Weights of a small GPT-style language model, trained from scratch on English Wikipedia.
Size: 8 layers, 5.22M parameters.
Architecture: RMSNorm before each block, rotary positions, biases on query, key and value, tied embeddings.
Training: a variant of Adam for these matrices, 4709 steps.
Each number is 200 + 40 x the weight over its row's rms, rounded and kept within 0 to 999. Layers, rows and columns count from 0. The size before them is the row's rms in percent of the matrix's.

# up: layer 3 MLP up, 768x192, rms 0.0642, rows 58-92, columns 0-63
# down: layer 3 MLP down (transposed), 768x192, rms 0.0591, rows 58-92, columns 0-63
# gate: layer 3 MLP gate, 768x192, rms 0.0673, rows 59-93, columns 0-63
up58,096,200,194,259,202,214,188,271,202,229,218,187,173,198,139,209,198,233,262,159,156,164,182,197,188,172,220,186,150,208,213,188,131,160,206,249,176,275,267,217,177,151,283,197,194,228,192,235,247,162,182,147,186,212,193,158,188,221,226,207,245,211,209,183,218
down58,095,265,220,224,165,194,172,223,207,252,218,270,193,215,222,179,286,176,199,132,210,132,292,174,285,149,144,164,143,225,241,170,202,223,238,233,176,217,129,174,240,162,216,295,262,213,131,178,167,258,111,202,166,250,192,219,185,194,224,210,253,160,223,201,164
gate59,099,132,219,224,195,183,223,178,148,200,208,169,220,144,221,144,223,182,184,229,188,240,231,196,256,283,251,162,207,215,185,208,258,255,257,206,214,174,183,116,147,238,148,210,255,219,175,238,146,179,162,182,176,200,213,194,188,224,123,186,233,235,291,155,145
up59,102,197,148,136,244,240,156,236,230,221,242,147,184,187,189,258,203,258,199,194,257,112,192,169,182,226,255,152,227,229,267,216,213,154,276,193,192,157,164,286,232,149,206,165,201,219,193,229,157,154,247,237,236,207,245,163,155,187,227,174,193,284,149,256,203
down59,101,219,154,200,142,199,173,222,184,172,211,154,226,210,206,192,181,200,229,149,234,189,196,242,120,238,169,183,177,157,242,181,224,209,233,169,188,201,222,150,260,146,216,187,194,242,199,191,161,202,187,216,125,115,217,214,218,206,175,182,301,301,167,172,198
gate60,102,150,202,183,139,192,109,254,161,217,179,217,200,197,248,106,142,260,189,203,183,197,142,196,149,163,237,126,283,275,169,262,197,209,196,274,259,221,157,183,277,186,182,202,136,172,269,182,270,205,199,211,186,175,192,248,114,232,229,207,237,240,244,191,223
up60,101,228,199,183,220,171,143,210,153,244,198,200,210,124,196,204,226,189,166,152,204,209,199,206,293,197,199,257,152,165,227,195,204,201,243,170,147,184,251,201,200,207,227,211,197,185,178,225,173,175,175,234,196,163,154,173,267,210,137,228,199,125,214,181,222
down60,098,160,173,267,155,198,147,134,227,236,188,205,220,212,252,224,142,186,176,234,182,185,229,258,233,195,171,206,277,136,211,237,222,171,245,191,105,140,170,178,179,192,220,191,160,224,185,146,198,244,221,211,306,108,236,215,252,206,251,178,215,183,259,198,100
gate61,099,212,201,195,219,206,184,236,259,193,140,264,176,238,212,235,213,172,200,171,163,221,309,273,217,266,220,222,272,145,185,199,231,156,159,213,232,167,189,120,294,262,139,182,241,140,235,145,187,204,219,213,176,183,194,156,113,174,179,183,237,209,277,201,206
up61,096,284,113,190,278,188,207,269,209,222,198,193,233,252,220,201,161,193,151,183,162,179,195,195,220,297,211,221,198,127,247,247,179,191,109,208,162,296,151,188,226,235,134,194,200,239,180,206,228,175,166,203,203,191,209,204,136,174,208,235,224,174,243,197,200
down61,099,276,209,136,203,175,238,219,201,218,219,181,219,155,169,202,225,180,117,205,200,179,123,170,295,189,169,175,223,149,232,212,258,245,211,169,150,280,202,238,143,161,148,163,166,261,104,205,166,233,255,178,200,168,222,225,189,112,222,218,140,166,271,150,249
gate62,096,175,209,115,235,196,140,197,280,130,245,180,178,258,244,173,230,205,172,213,164,146,188,181,178,266,248,274,320,128,209,223,286,138,175,258,153,223,148,227,137,264,191,218,220,186,147,224,191,195,184,281,169,204,166,139,134,272,218,194,235,121,138,185,182
up62,102,167,172,164,127,215,178,247,210,265,191,212,261,194,196,261,211,277,211,235,140,182,158,235,155,130,188,219,154,208,186,233,227,194,222,251,213,222,231,247,191,295,216,140,209,151,158,181,180,133,181,272,238,221,233,168,214,210,189,218,221,217,198,156,161
down62,105,191,229,153,157,157,237,201,229,204,245,176,245,229,201,223,143,218,188,199,132,242,189,204,219,119,157,188,185,188,228,236,243,130,248,194,147,247,215,135,239,208,259,196,178,217,124,204,210,178,246,245,231,240,181,201,209,216,207,221,368,278,181,191,174
gate63,098,164,195,222,287,242,137,190,159,202,138,154,138,179,191,139,253,260,232,207,226,187,305,232,105,251,208,208,226,177,215,177,214,181,203,256,243,217,197,157,176,261,157,185,226,177,276,249,230,214,194,222,236,227,190,189,193,203,219,257,254,217,175,199,203
up63,106,232,161,260,152,160,157,241,138,211,276,218,171,251,200,165,129,258,180,155,233,214,232,193,201,241,174,223,201,250,250,245,123,213,176,188,165,104,221,211,212,219,200,235,166,176,211,159,159,215,210,200,150,183,186,130,193,243,174,266,174,182,157,283,222
down63,109,211,199,252,177,273,169,218,198,144,249,286,163,272,187,222,143,228,198,200,204,185,209,200,209,235,198,153,183,221,185,200,227,285,200,268,174,196,172,155,185,178,241,284,188,89,226,182,179,212,211,184,162,152,196,116,221,186,223,247,81,195,227,256,158
gate64,108,164,157,186,122,142,246,285,147,205,244,232,159,168,117,216,202,158,191,155,162,224,271,251,249,198,154,160,146,143,203,194,172,237,116,162,227,138,230,193,227,157,202,195,201,226,265,175,211,181,172,249,224,233,117,170,191,219,166,196,206,200,190,220,171
up64,108,226,142,197,157,94,144,191,198,223,234,185,238,234,197,184,275,235,250,164,202,124,245,209,314,138,292,214,153,133,207,171,200,199,229,181,195,143,182,256,182,201,312,221,210,151,207,204,169,183,264,238,171,116,149,243,193,188,193,176,136,213,150,189,220
down64,108,163,152,192,236,186,257,121,183,206,135,227,158,215,231,153,215,223,209,199,253,160,207,250,204,141,207,225,215,190,206,218,168,233,217,285,131,191,197,221,159,244,269,160,240,270,218,217,128,152,126,145,214,224,204,117,176,228,216,231,224,228,178,216,138
gate65,094,223,235,273,270,145,194,244,187,190,175,120,167,206,223,191,217,246,244,240,151,192,239,173,188,276,249,262,239,150,286,179,188,157,198,88,218,259,141,203,199,200,168,245,211,195,208,171,244,158,242,228,156,229,216,214,148,188,189,215,187,216,278,275,280
up65,094,136,253,215,147,129,127,136,215,279,233,218,282,259,241,195,134,240,189,246,258,184,178,208,231,229,222,215,171,282,213,176,167,147,274,177,120,159,273,123,181,173,186,192,171,197,248,154,236,226,199,189,180,204,229,206,244,221,210,190,233,193,128,160,173
down65,096,106,227,218,197,217,191,185,178,177,179,228,192,249,205,181,197,213,149,184,224,215,221,181,211,199,239,192,195,264,209,145,195,181,203,207,180,232,247,175,185,145,198,197,278,115,209,206,227,106,124,166,119,233,219,254,248,133,250,235,288,166,217,127,99
gate66,095,231,206,263,269,252,154,178,203,209,179,151,185,153,180,153,180,247,153,188,173,253,307,163,176,236,206,170,307,221,178,170,201,169,223,211,212,266,182,208,268,176,210,221,160,221,250,186,220,245,191,209,260,178,244,223,196,270,216,227,242,199,231,224,217
up66,095,184,225,255,182,219,180,179,204,278,225,192,239,158,193,238,298,242,129,215,154,174,244,253,126,210,199,171,194,250,182,240,226,211,212,147,124,193,249,191,160,157,201,233,194,229,194,214,210,148,256,159,214,181,207,212,187,178,143,242,206,175,99,93,134
down66,100,227,184,225,265,189,188,208,143,208,135,141,112,211,211,211,200,203,142,134,176,184,247,217,214,218,204,203,214,167,278,235,171,202,168,195,196,181,232,226,206,175,179,131,242,109,239,162,203,224,201,140,248,161,155,207,209,214,189,187,198,175,222,173,181
gate67,100,173,167,226,116,202,176,218,138,161,207,212,186,256,205,167,224,254,202,239,227,194,150,204,166,184,222,256,124,212,151,158,154,224,236,166,174,190,157,237,195,191,234,255,117,178,258,239,212,233,213,189,138,175,216,284,264,150,221,240,227,234,214,156,220
up67,098,174,180,182,134,138,157,157,204,143,219,189,180,283,229,178,210,196,234,179,232,184,214,202,245,167,218,184,209,134,191,244,159,234,177,232,117,169,227,211,136,161,210,178,213,208,171,177,140,171,167,240,161,198,239,191,187,141,237,164,181,251,116,167,211
down67,102,264,163,295,220,209,242,155,170,198,169,222,224,289,198,306,196,222,247,210,215,204,168,213,210,244,220,170,195,187,262,239,205,237,203,163,237,306,195,265,210,269,137,241,205,206,145,227,229,218,230,250,214,118,238,190,249,202,205,262,349,241,150,208,217
gate68,101,244,173,159,213,230,234,167,228,243,215,207,163,151,149,168,146,213,193,209,319,210,242,219,202,121,162,248,193,191,184,182,142,243,196,188,280,149,209,268,204,147,258,216,141,206,185,142,278,167,121,219,211,223,187,181,134,149,200,254,162,146,239,175,212
up68,100,220,217,189,216,244,202,128,209,195,289,284,96,204,189,175,153,268,173,214,209,210,182,236,182,284,214,140,233,227,223,209,253,179,152,286,164,222,250,198,186,140,213,201,218,207,178,175,146,233,206,210,164,238,162,206,240,145,246,262,159,177,184,218,174
down68,102,164,232,222,190,172,250,182,189,223,220,182,218,256,226,179,191,187,215,191,171,180,140,175,175,213,213,237,155,281,215,215,175,136,271,247,116,243,196,227,208,200,93,87,154,214,194,191,147,223,230,192,189,160,191,185,252,225,211,215,355,244,230,87,136
gate69,094,217,315,192,212,184,208,216,177,218,204,158,152,192,265,194,250,193,188,192,231,159,207,159,231,252,177,161,165,185,129,210,150,244,206,176,214,236,181,219,141,210,178,188,142,137,152,202,181,155,217,255,258,274,220,266,192,250,161,152,213,158,228,236,231
up69,096,129,207,202,152,146,262,299,241,153,173,154,205,203,242,202,159,141,192,186,195,125,135,269,211,230,172,170,178,199,191,241,219,183,209,210,209,156,199,237,218,128,186,189,181,237,256,188,143,189,223,173,136,180,257,144,190,128,210,203,206,201,154,180,191
down69,098,202,170,182,181,173,204,185,165,205,251,207,157,216,251,214,198,171,181,176,202,230,184,267,173,263,145,165,187,143,193,269,166,192,175,178,122,235,212,238,216,228,230,164,213,222,207,250,179,113,228,192,203,117,208,175,186,123,246,193,256,132,78,259,190
gate70,099,140,182,170,153,189,202,230,161,207,182,218,216,304,215,132,210,154,170,163,241,199,174,192,244,195,202,216,191,186,164,223,180,234,299,225,163,165,215,123,180,177,165,169,144,61,239,199,246,135,221,194,206,207,254,156,224,236,208,155,214,260,204,97,137
up70,100,226,228,171,155,199,216,123,236,152,136,237,199,253,167,247,257,214,283,133,125,200,232,167,175,199,197,202,156,190,205,246,101,239,196,224,284,214,221,247,225,154,184,180,265,263,266,203,187,175,177,244,221,215,233,156,250,164,159,152,192,157,179,191,181
down70,101,223,277,208,226,203,188,184,170,176,196,236,189,212,201,206,144,173,161,259,156,227,215,187,186,223,202,199,270,223,193,252,215,192,243,138,210,249,205,303,195,164,225,255,235,210,209,170,177,196,212,272,164,188,141,122,263,241,176,243,180,162,147,235,214
gate71,106,161,335,173,196,183,172,199,233,196,185,222,244,252,203,230,214,212,208,207,170,212,267,182,284,201,226,187,236,84,210,178,273,188,197,182,228,229,153,189,178,224,203,229,167,160,276,213,173,209,171,193,234,178,185,234,177,255,208,108,269,209,297,294,167
up71,105,156,190,238,160,213,173,182,160,183,184,251,151,236,174,164,207,158,195,250,192,233,184,241,163,207,215,197,190,255,162,257,146,245,186,202,184,89,259,149,232,205,139,173,202,167,207,210,162,176,122,206,140,185,209,183,216,214,139,226,186,132,203,118,232
down71,107,153,227,200,179,242,168,183,233,208,173,193,181,180,263,165,234,195,263,202,149,260,234,273,181,222,233,204,248,234,171,192,180,181,228,208,217,147,250,239,235,221,206,255,230,152,197,231,235,147,128,171,196,210,269,160,174,226,209,149,82,124,186,195,229
gate72,110,174,166,234,222,178,176,210,175,161,142,147,227,162,211,189,155,177,165,229,171,260,230,212,195,237,164,216,224,235,201,171,238,193,166,193,219,169,203,161,227,213,118,168,166,113,174,211,192,275,208,219,154,202,122,152,90,192,215,167,245,234,228,155,179
up72,109,188,102,217,238,170,254,205,116,239,189,219,306,165,252,230,165,203,186,206,281,199,243,243,180,209,166,187,221,188,213,151,146,120,299,213,168,228,161,153,186,232,203,151,164,150,244,190,150,169,219,160,204,212,213,179,145,192,172,241,204,259,134,206,167
down72,105,213,140,203,176,185,312,210,187,213,177,207,189,153,226,250,158,189,230,176,277,165,161,177,166,195,164,108,162,218,182,195,160,107,250,153,154,207,225,156,173,154,193,106,158,193,234,262,190,175,230,212,210,220,227,196,239,239,183,177,252,243,221,223,154
gate73,097,206,151,241,199,195,188,238,230,182,223,160,301,242,207,264,222,132,165,254,187,166,246,257,224,160,189,244,113,219,192,186,241,221,122,178,206,148,213,154,222,261,288,180,200,188,182,120,184,224,215,197,203,176,255,181,255,194,241,150,196,204,213,159,159
up73,100,185,211,271,195,172,175,172,206,61,240,206,244,197,217,177,237,198,192,210,189,200,241,267,125,204,283,250,219,198,187,237,305,189,151,201,260,223,143,229,237,215,188,206,170,178,206,234,221,201,254,167,231,130,210,249,176,195,241,122,221,190,295,253,234
down73,101,148,240,201,169,170,245,262,162,177,236,215,166,210,287,186,204,225,247,168,186,207,127,166,229,196,168,136,210,125,228,224,165,193,219,181,175,107,246,182,246,192,215,130,219,208,212,249,214,168,168,198,191,266,191,292,236,161,230,175,70,192,225,206,215
gate74,098,215,227,156,217,214,240,256,148,257,265,202,173,278,196,230,186,258,207,205,210,265,160,260,205,236,192,173,216,225,143,211,189,231,208,213,111,193,122,184,157,165,171,159,189,223,179,198,123,239,167,166,118,231,233,209,188,209,181,185,220,234,222,178,292
up74,100,115,242,255,199,227,232,163,276,177,241,213,255,196,155,175,236,190,190,227,173,188,180,131,226,168,185,181,143,195,210,206,208,165,152,175,210,269,156,230,178,176,216,151,113,243,235,136,244,234,146,191,138,278,216,182,185,204,135,123,235,189,153,199,245
down74,102,159,246,258,166,188,222,157,229,161,258,225,206,144,272,229,240,244,205,244,144,155,207,173,223,177,176,120,179,106,179,217,209,185,204,197,185,297,162,245,198,215,161,126,199,185,223,173,245,236,176,197,183,213,255,223,226,204,223,88,221,178,124,204,263
gate75,096,225,212,244,140,190,255,245,150,165,160,182,192,140,226,289,155,242,215,224,253,306,194,206,179,175,198,235,217,166,249,180,180,155,172,284,230,155,162,210,248,160,182,172,245,262,251,207,163,178,147,184,150,185,195,259,212,160,227,231,197,144,170,180,191
up75,094,250,249,159,150,191,190,193,243,250,185,184,220,205,201,173,148,191,168,180,207,237,205,161,195,199,150,244,190,136,240,177,182,203,194,185,264,161,197,190,172,203,192,176,181,250,258,249,245,212,179,270,224,225,117,140,157,241,184,180,246,249,222,187,225
down75,095,181,194,280,173,238,233,224,152,185,232,131,146,185,200,202,159,219,263,260,186,255,267,196,221,187,194,214,183,241,211,178,235,231,198,222,274,101,213,222,191,184,272,278,152,164,174,180,135,186,156,186,210,223,228,294,159,210,172,162,221,276,157,197,180
gate76,095,191,210,213,227,210,138,170,208,164,198,221,246,192,148,207,207,228,187,247,224,180,209,168,240,220,210,222,249,195,189,184,245,258,213,188,198,189,198,275,168,181,204,194,208,162,256,203,164,140,203,241,197,198,143,179,161,246,252,217,215,191,208,194,163
up76,099,158,240,201,164,170,259,187,201,269,217,171,219,170,262,228,224,225,157,181,268,237,116,138,119,183,209,159,168,209,240,137,143,168,254,180,202,197,182,177,294,156,170,207,168,220,276,226,190,200,187,258,133,233,207,223,214,232,279,139,180,141,230,161,165
down76,100,208,196,276,249,200,166,162,199,204,141,149,203,104,202,236,191,185,225,231,190,216,252,245,238,159,191,235,177,228,180,188,219,171,272,158,232,159,185,255,286,233,248,157,194,238,200,68,211,177,238,258,134,236,173,240,150,221,196,244,261,230,174,186,216
gate77,092,192,217,140,122,219,203,92,176,143,172,190,188,197,208,208,155,181,140,238,176,206,218,252,234,188,180,208,194,172,168,200,195,165,177,160,196,221,241,245,256,238,186,185,167,112,239,170,134,259,157,194,192,192,206,256,229,274,251,241,193,183,144,183,176
up77,093,250,209,240,184,128,189,245,174,102,160,238,200,153,249,166,173,230,239,213,160,185,218,141,108,237,217,213,121,176,197,197,198,197,219,214,233,234,219,202,214,245,222,224,217,163,184,208,240,214,133,214,255,177,108,200,160,104,232,130,246,240,107,164,145
down77,095,261,169,144,186,191,168,141,225,185,234,173,129,180,150,191,170,230,226,203,211,225,191,201,142,203,150,153,222,226,143,192,218,216,241,132,204,225,143,132,178,240,202,186,140,267,176,183,181,236,210,112,172,205,224,197,219,144,217,206,235,165,123,190,205
gate78,101,187,191,200,213,225,326,159,206,150,151,190,227,168,162,182,143,240,206,122,141,151,237,208,175,205,193,227,195,212,160,173,177,117,181,249,200,214,182,239,211,204,93,210,315,177,155,180,194,220,149,203,161,205,229,215,170,185,217,130,187,210,208,288,146
up78,099,224,248,133,187,181,193,143,172,211,206,214,154,169,199,153,121,204,242,179,197,199,224,205,203,186,228,216,169,153,237,247,193,295,198,219,198,170,126,169,223,172,233,163,243,137,233,225,197,125,255,259,199,192,214,224,126,141,195,167,193,186,140,216,256
down78,101,174,248,249,247,203,225,208,216,274,152,150,253,182,209,197,261,217,205,162,231,200,260,191,184,207,179,204,211,241,155,178,172,204,156,175,187,166,287,171,214,225,236,321,232,189,191,177,251,199,220,182,251,176,193,171,222,244,239,165,343,199,147,145,185
gate79,104,188,164,170,253,179,132,165,202,197,175,224,276,195,163,198,179,186,212,248,228,155,204,185,264,207,178,167,195,252,187,201,232,231,171,191,151,161,187,261,132,192,275,283,232,123,166,247,206,193,161,273,215,147,152,141,148,205,233,157,209,173,194,158,267
up79,099,254,161,225,251,210,190,185,159,201,197,270,245,216,182,179,292,267,247,190,240,170,193,204,204,191,218,211,202,171,212,136,210,252,201,183,133,161,187,287,129,304,248,215,153,187,216,162,266,171,192,218,220,196,161,147,159,201,202,219,199,170,225,180,205
down79,097,245,179,260,255,226,258,191,230,157,162,257,215,192,150,202,143,199,235,176,226,252,177,161,167,163,94,194,184,241,208,152,165,251,225,175,196,164,159,269,153,222,196,154,243,216,234,158,199,242,207,214,200,160,259,224,198,197,266,195,110,178,218,178,239
gate80,107,220,166,295,169,230,213,219,218,220,207,245,155,181,190,149,266,223,136,169,188,192,277,120,178,177,217,163,291,238,190,137,299,101,183,183,181,256,228,123,220,234,251,235,235,226,187,166,205,230,221,245,167,198,256,158,226,201,175,112,237,205,185,235,184
up80,106,220,187,216,170,147,230,208,189,124,194,211,155,177,132,279,186,243,209,233,169,210,190,197,270,244,156,225,142,135,273,196,168,206,203,164,226,148,215,185,156,211,279,190,142,194,180,235,212,150,128,182,218,230,112,198,231,198,291,200,249,177,208,190,152
down80,108,226,216,281,197,193,192,174,255,191,140,258,204,137,241,195,185,178,260,169,220,225,177,244,269,211,211,185,246,211,190,236,255,154,174,187,231,194,227,129,268,263,214,272,151,200,212,162,234,215,147,197,211,246,245,193,265,202,245,195,123,178,194,105,201
gate81,103,218,225,220,211,216,239,164,217,93,195,150,191,256,180,244,225,183,248,257,176,180,237,196,208,226,182,207,132,212,83,175,279,198,259,190,296,216,223,149,166,203,227,180,176,154,259,220,212,159,218,260,231,192,168,240,190,137,223,202,214,214,178,109,174
up81,103,198,246,266,187,182,204,209,189,167,253,236,185,201,197,241,161,173,252,161,251,176,149,189,176,229,168,281,210,334,161,193,244,194,214,167,240,189,222,227,233,196,197,193,201,201,175,161,211,224,148,260,269,213,138,216,104,232,233,265,199,155,215,216,158
down81,104,205,184,144,199,272,197,221,232,115,123,201,235,197,197,185,183,129,148,198,163,199,222,150,173,227,227,241,291,246,231,183,260,244,223,204,232,134,144,155,198,202,174,215,143,194,159,218,230,230,172,232,209,232,201,281,221,173,219,213,110,172,150,229,259
gate82,104,224,224,155,253,178,146,232,209,172,184,229,211,246,186,152,192,165,162,268,177,245,261,233,204,173,232,313,205,154,265,193,216,231,173,202,165,207,184,171,152,273,195,191,189,180,183,155,167,124,178,184,196,176,164,172,221,260,205,190,236,102,221,234,154
up82,107,222,188,134,252,261,190,216,166,245,118,192,225,236,158,190,188,178,205,243,200,184,242,157,209,258,241,227,196,193,232,181,213,239,168,218,120,227,176,204,206,204,190,215,137,205,199,253,191,216,197,157,173,224,246,170,254,249,142,233,186,133,234,263,191
down82,102,258,218,212,226,183,215,209,183,189,197,194,201,136,181,250,203,211,149,212,261,181,142,220,190,241,200,239,230,190,241,156,201,267,205,249,173,155,270,224,143,277,250,118,206,292,144,229,175,242,172,137,143,151,167,130,225,204,189,174,12,232,161,187,174
gate83,104,211,154,233,164,206,242,283,188,190,123,90,225,172,181,209,260,143,280,227,217,141,218,220,256,142,246,191,163,196,110,181,176,244,221,169,222,183,156,186,198,195,191,206,207,155,242,188,159,194,257,181,288,162,186,160,232,242,220,234,256,159,269,161,205
up83,103,166,169,301,245,223,218,175,100,204,230,139,199,193,236,230,152,181,196,212,195,121,223,141,197,192,218,175,175,219,231,143,215,204,254,207,136,318,246,170,296,179,233,201,236,178,136,116,186,162,237,229,225,204,173,227,209,170,189,216,214,186,171,214,163
down83,104,275,260,176,131,150,235,190,235,139,184,223,189,216,145,278,185,186,194,191,232,188,207,114,275,195,201,185,122,214,262,162,167,282,226,165,204,210,165,183,226,255,195,161,218,192,225,201,167,198,215,216,218,229,182,143,159,202,169,131,211,256,208,239,122
gate84,099,196,165,203,171,246,102,104,194,276,267,205,186,211,132,217,259,186,182,156,167,229,240,210,206,191,162,196,230,187,182,203,200,156,247,192,174,227,249,215,228,214,250,194,124,165,166,145,247,140,190,173,196,139,250,158,137,166,164,208,225,169,231,216,182
up84,103,187,220,196,136,194,198,199,234,204,189,135,202,164,192,225,171,141,284,251,163,169,191,196,197,185,222,166,243,171,193,228,189,204,169,235,147,203,160,276,248,131,157,239,300,170,214,218,225,192,123,218,167,207,263,151,158,104,235,90,207,198,227,200,226
down84,101,216,218,218,210,162,249,172,162,171,223,144,126,214,150,242,261,219,230,172,146,236,136,244,193,209,230,177,218,189,229,270,217,252,233,233,166,228,181,209,187,187,228,115,212,139,188,260,171,208,199,203,183,217,293,176,242,137,285,175,296,197,226,197,266
gate85,105,213,227,206,129,252,185,210,267,165,193,237,153,242,206,193,184,176,197,327,188,168,282,156,210,217,234,197,208,138,236,227,198,140,211,223,268,190,192,163,150,220,265,244,266,178,205,150,175,249,217,204,218,139,197,217,194,215,233,198,218,141,207,160,219
up85,105,260,187,236,144,164,224,196,219,173,184,210,208,190,170,196,225,202,186,191,128,150,161,199,171,242,209,182,159,183,206,193,171,199,224,234,266,237,158,199,247,225,156,203,186,165,185,187,232,195,242,131,179,198,221,253,204,121,184,244,216,213,256,150,185
down85,105,196,155,224,207,202,189,232,248,179,225,237,237,163,190,193,234,124,146,246,149,156,212,185,233,222,178,202,182,274,252,188,182,184,213,189,254,173,194,151,229,234,219,245,234,175,158,169,166,154,217,205,119,155,237,248,259,170,201,204,169,222,202,176,105
gate86,095,226,203,243,179,182,185,189,259,241,160,195,163,187,222,138,153,245,213,196,174,192,279,218,187,249,153,205,251,119,192,189,214,200,154,161,282,179,188,185,188,160,199,166,195,174,214,156,211,229,197,165,156,149,182,151,137,218,267,244,277,232,169,188,211
up86,086,231,196,187,237,197,271,189,290,250,197,204,263,208,233,155,171,239,218,201,227,170,176,213,145,240,154,209,203,150,184,221,170,201,202,142,165,258,171,191,150,138,275,147,220,216,162,195,252,221,284,159,150,260,195,150,157,218,212,233,170,294,177,203,199
down86,094,245,159,199,173,176,209,144,200,273,178,120,185,269,207,223,184,224,196,193,233,213,178,146,161,139,201,127,192,194,139,201,230,196,164,204,155,223,188,205,208,169,240,135,151,179,166,165,232,255,191,117,196,221,161,208,184,267,196,197,261,249,151,186,126
gate87,104,212,187,171,192,234,231,219,218,159,290,197,209,197,248,104,255,253,181,147,208,193,217,249,181,248,231,192,169,229,165,193,181,169,225,175,146,152,199,203,186,209,237,169,202,182,213,142,252,204,178,217,195,240,132,113,190,169,193,213,227,241,182,101,179
up87,102,242,167,189,208,218,193,193,155,166,215,222,165,169,198,184,240,179,198,227,187,161,205,291,271,202,181,295,199,157,238,240,211,179,217,243,262,129,193,220,212,254,223,173,226,163,238,206,107,204,138,198,182,185,232,145,196,216,135,188,175,213,262,181,190
down87,103,195,208,231,185,177,160,252,232,138,190,256,204,242,261,183,227,185,213,219,152,134,191,220,282,148,210,290,196,200,211,196,256,129,215,218,216,173,213,282,273,213,225,214,207,207,217,191,198,131,136,191,210,164,209,158,179,176,233,165,256,233,209,233,310
gate88,095,176,252,259,144,190,197,164,302,99,177,155,139,200,180,146,182,121,159,223,241,227,178,204,209,214,192,138,216,223,211,160,279,222,197,221,176,232,222,199,254,280,245,247,182,227,238,186,273,238,192,157,181,214,197,232,251,231,271,185,213,196,256,254,166
up88,100,173,169,173,253,235,184,222,150,223,196,242,220,259,189,205,187,226,154,144,142,172,236,195,228,229,248,213,181,240,135,205,216,132,181,167,160,76,185,204,280,148,140,232,191,126,192,193,191,146,249,232,211,160,185,142,201,183,144,169,233,123,175,239,240
down88,097,213,164,231,212,215,154,236,235,212,180,219,184,202,205,158,177,228,156,261,284,270,243,179,147,215,222,220,268,214,259,182,197,190,125,230,219,206,271,268,239,247,134,273,215,186,223,245,226,197,135,191,222,83,118,122,197,192,185,259,256,240,239,195,213
gate89,100,261,226,188,203,178,196,170,164,213,238,177,169,174,227,248,138,133,148,158,238,159,200,185,218,200,134,219,229,205,271,132,153,158,242,155,223,187,195,206,167,211,159,209,156,151,245,158,214,120,148,217,195,173,278,209,134,202,228,200,218,206,202,254,241
up89,105,247,241,207,157,238,273,228,144,193,158,181,180,218,154,243,184,265,188,170,175,203,265,191,176,163,162,244,195,200,210,189,198,240,188,147,178,164,219,188,219,173,240,221,219,169,192,144,183,240,209,200,164,202,242,141,286,139,229,242,193,171,150,175,190
down89,109,152,205,181,216,215,216,149,166,193,246,218,194,176,222,195,262,225,219,155,154,223,139,203,233,210,197,189,231,227,195,215,142,197,179,150,206,190,231,207,251,266,261,196,212,177,261,171,252,242,167,197,130,283,169,180,222,130,242,144,240,171,241,192,215
gate90,105,183,250,190,242,212,191,163,213,283,196,168,146,194,234,179,206,252,215,283,134,213,302,198,218,236,243,132,186,186,236,199,144,194,284,209,205,252,203,225,170,238,121,227,222,215,180,251,232,250,197,182,148,227,143,162,123,212,170,190,197,226,172,195,173
up90,103,221,201,105,206,215,182,209,249,193,234,196,177,190,150,159,156,224,184,248,203,160,202,206,157,264,168,199,154,155,182,138,50,200,248,156,184,329,206,169,227,200,185,184,177,204,196,196,223,244,163,239,209,199,167,206,198,254,162,222,209,263,207,104,217
down90,096,151,230,192,233,115,230,183,245,188,217,183,157,179,218,272,219,209,195,246,200,172,176,175,228,224,203,156,243,159,147,213,124,155,239,298,179,272,201,236,164,215,85,185,284,238,121,233,216,249,199,221,199,212,143,142,182,205,173,221,62,201,182,198,190
gate91,106,209,150,201,143,187,255,247,167,135,168,139,181,283,236,233,169,161,165,199,179,184,295,249,163,227,188,222,214,176,194,173,133,248,259,164,224,193,199,215,222,189,163,210,244,219,200,218,288,173,238,177,274,193,186,151,106,218,208,193,229,193,133,226,181
up91,104,113,172,198,191,221,157,162,199,221,148,172,241,263,208,267,320,144,144,166,222,205,134,186,197,217,235,182,195,223,243,165,220,213,181,206,205,195,235,206,238,177,164,216,233,268,178,170,247,185,249,230,234,254,101,173,180,193,207,179,238,225,170,251,135
down91,107,214,167,238,234,254,230,222,182,183,155,143,189,202,260,228,252,227,231,179,254,174,192,251,216,246,201,197,220,150,191,230,174,252,209,192,201,173,180,255,253,212,156,67,146,239,180,195,214,219,183,195,225,244,198,192,167,197,165,205,157,153,135,158,155
gate92,092,189,221,201,233,177,245,181,217,235,214,225,231,185,241,247,281,213,180,217,213,271,268,206,166,250,197,181,199,283,201,247,171,160,335,175,165,166,256,108,249,178,270,216,216,175,223,202,199,167,186,236,268,237,244,139,164,166,226,170,229,218,182,185,168
up92,097,245,147,153,219,151,262,202,223,181,158,201,187,186,169,213,142,237,230,232,85,260,207,149,180,194,183,125,231,176,205,196,187,276,155,139,227,268,150,218,211,200,219,206,254,183,250,298,129,173,205,206,178,192,190,204,156,193,191,131,209,259,185,139,226
down92,100,232,239,196,168,230,202,202,235,200,220,125,231,242,200,266,223,203,239,158,224,204,248,208,215,232,174,165,246,241,186,215,220,200,196,139,215,169,307,213,159,180,176,178,139,201,274,267,191,124,209,185,236,241,223,167,145,150,185,156,198,185,221,245,190
gate93,096,174,130,209,234,195,172,123,160,98,214,203,173,118,226,230,215,214,164,191,198,256,256,125,191,264,170,169,304,157,135,197,167,216,184,172,210,281,168,215,155,197,134,215,130,208,194,155,168,165,201,196,208,172,175,171,162,225,202,250,140,164,227,160,106